Part of a small language model's weights.
Size: 13 layers, width 256, MLP 1024 tanh GELU, vocabulary 1024.
Architecture: LayerNorm before each block, learned positions.
Each number is 500 + 25 x the weight over the matrix's rms, rounded and kept within 0 to 999. Layers, rows and columns count from 0. Numbers have three digits each.

# layer 6 MLP up, 1024x256, rms 0.227, rows 671-681, columns 0-127
516487530525502492495499519511501497547496509535506531487512453497472525520529481511461507538492489527515484506487504506461505542496523516486492480499481514509456543462491511473512522525511485505523487469485460493492498487507495500510528493476474494488477494515497496512499509521493486536506476507513494454529516520518525474486500496544537495519463495514513472542480527479528532527527
557472488537496540519533462477519536457464516504523500495533510507496504453495511510506510510486459516451491472465507469494513471508460503518482477484482523479489503492521551490502499448496490497498477519478506479483514497534522454536514503512495461518520523507491460536575485514487501471527514528444536516500510480527486525472512481524502499501498536507493473514504490458474537509442
527494503526545536447460508509480482493479506476474506499501464501513529496449465518549535528518526511483470467534526514511482472484470491519509471478475524535510512530473485501494470525492506530484512465540473535484503519525491525480506508491526474504517547515481549501487492511525514481503498545430502447502569519432491534513511491528510510515473498527454481453529518506520530469521
526529519434496544505524493515486477486498497460485508511529509493497523520492495454447478515512533480521494494472519521486436503522463513502461474480496510539470490530503531531487485496512532535487514506483463520484460478481486523500514454558471506523482447483471495476510557516516499486513517498489493488469530522486523497455497510496524497525498442508476463530499509542500499499452
484522491522482516498524526478493539498467517480480459470515520487489498517488498480467513492474525547529542500464517501538502526503491491518468511500500536494515476482514488491486492505476507509484510467494487502513513521508536548535528478526483510457490539478464491510532473531465468491509506501484525450497543450547504490519467501533513493458518485508510489494506513535461455485543
551453527466525530481499493459513468525475533534495475501534464497472535526472484473500500460543524471485519480506519477507483516486498529485521496495501489491528464434523547544497526512496522497471505518481488547481527485528521491517437521483468490473511476546473494531497505505495498491509477515527469507494493528492501513497530523479494528499477478499489521503478513533496492502540
478487493481453472501531488500469444500525511478539465515507509497522487463498488449503493503519476479542517486539510517537511473499469519490533511464520491463506472505528532474503536465512480467476520522536471459485510476522503506497496527457486484507532529482452507522489547540467526450502548518519499469430530470457531542496484496539475458479528436524558496502489484534512487532531
485492454529446487514472481497452502479453490497510472498475517531496569478483517517472481494504472482469551484496529543474509488513446535505520517534510450543527516485492506496493509527505472502506533504494512511512485492496487523511494499462497460496474522527489505537492511513505446524572494497443480521510503492518516456508507502499480503470482527484527453494484504527528483485517
536504460512473505506478491504488469465525517486524508511489496547536490509492566490530552448504433501448517517465516517482509530508509491515529493508456505491504476476470423502481498495495527475459550455502509590506493493499448455531456499482488476527494490469497513522500511510547494469538513483488528439497521480527534473467458549475521570530498485465462511516557483509514507515463
533455482485494498511489529462486511512485464491523444518479483489574486468520506486527481487477484481501486539526522500453503507514527533518477479497488523526499503509490533483463483546514496502495518504495446521453511493520472499501507496507499521526564518515501472502504506523505510481486479515510510443475494501486503518510494510531509506479543488498484473500513541488488510521489
466497509542507481511500494485546538518439485507487503483510478502465454490486494494511512496451517486450536514559507526499473527532516531536535460521474468465504534497545501483478531480505534476474505523504511481525473516532486511517511502510503474488503480520515511523501496554512506501481478456544523499498539486485491489483489509481518494527496465547505501470473472461526498485475
# layer 6 MLP down (transposed), 1024x256, rms 0.118, rows 671-681, columns 0-127
466498493483494523535461517470483519511541536493495536537514490480488512541534511484513508493521504515526472499518479479522467506500509521486492500543460539500464479471509484472516499528536477490501461476474477507504459487465532547520480515478496497491491482513486523580495555503465498488516505504490518540559496492497464485502517504489522492484467527509531491509479489516539512524540
507476513477476498513471567520498511510544460516495494484450495569502465501460499503486479482474467459499527521524506490505480496480441465512513524478444515498516515522544512528508483493518483477517519514515528551514533469511448508533454500538477468507453524521499462501566512517492510471459482527540497485518481523529486497538502484512511485496532506532507499461502500529546469533488
488531488512502491463487483491509507492505520488500509487477444462530486534501485474491515486485510483509486518486482477497472515508512524493491526477532518507469503461470514522506507510517552545524477532471507509508472448445486514516479457491513475565515482532527471516534519447510445503495485511546504539493459456544496494515529517486480503458518521539489497504504508491540483515494
474497480508500524523504461464535504466503492486490579487506483520510505536508484487509526521510477474511491503533504490522473481471511494516487527429454518496490481509519528468486502511472492512474498551481511554499488506500487533492549540505486513481535522483461546500497520526511494475495522511463504539529480479489487505488454473530511502497492486450487468540507490556505500490462
497507522495508466545504493537501503532536476504500529484512531485448504475462483490498479492487526494472546503497466480520487465489512475494530482510507497497511504540515509520467497527503523510512503480494495494486531510491524510485439475516474508492492494493534482468452473517534471517484512450499520507480503541490463500518454466467476496502495515478472453485481498543533540499488
503550488515525460475511486521531521491505537484545534480502515523510476508497511486490521539488537500494515435495475450440539480514478488452528502530496522557473510550483494521532485456496514515489497498487525502500498509491485550487499499492504492494547491508487470498531520479532515461521522492527501526464480439519543497500470502523532466478522476499506498510543509512479490465495
477457472510495521521474495544537478502475500537452478529484513445481486524497506482491470491539502498489492552484511510531535465504528531527518533504470555470509535542521567479488526538532529500458475486507538506496464468497508516496522502499497481519493505527521565532520523524473525525477481480518461505505512489498453556492527531449449508479474504510504470495499514498519474466520
524482496525513506501485504465502452514513512516458469489503465497522473450494514493492508520463488505472482531489507498492489474466472526507516494523514464495501502515498489492472503511507513510527495470530514453467529504484493501499477486534521513526504458527492493526500527501507520487499471469528530523492491569443527489550513478479506501512502482507488473527493505496503491506479
495498450524481457479450512466482525437521501485500492501512478473507457527488494539561519510516456521491465506499476490466499467520524545501496514528475481459435516537502491496525508463474465488520530502500472528498476507527507510531499493483465459516521472476549459494488488527521505523507521498496537512499479518489545484525493496495462504477464506528478504504537448504531519474481
489545500476529489508474492512536508507492472487551519494470517495514495503489509506543463493518515504492478514545518460461492531494520509510432493487470486519481494512559453494478495473507505492517447498527522500493490496503475480504479516583510540479526496509535531511519484502484483501490510499522508473504444504515498537526491492491507508507486518525487502458527482488488497494459
504500464483477484466487516506478482490546506492534501466517480536502515585473545501562498496488488471506499505485462511527528492555459507475508515475503528457498516478476522516515525505507477505522491540495479488477513471486511506496517470496505482526481491540492475494507527494480520493503507483457455484507502506513468504477530506518458462511506466494484516479537526480512535495481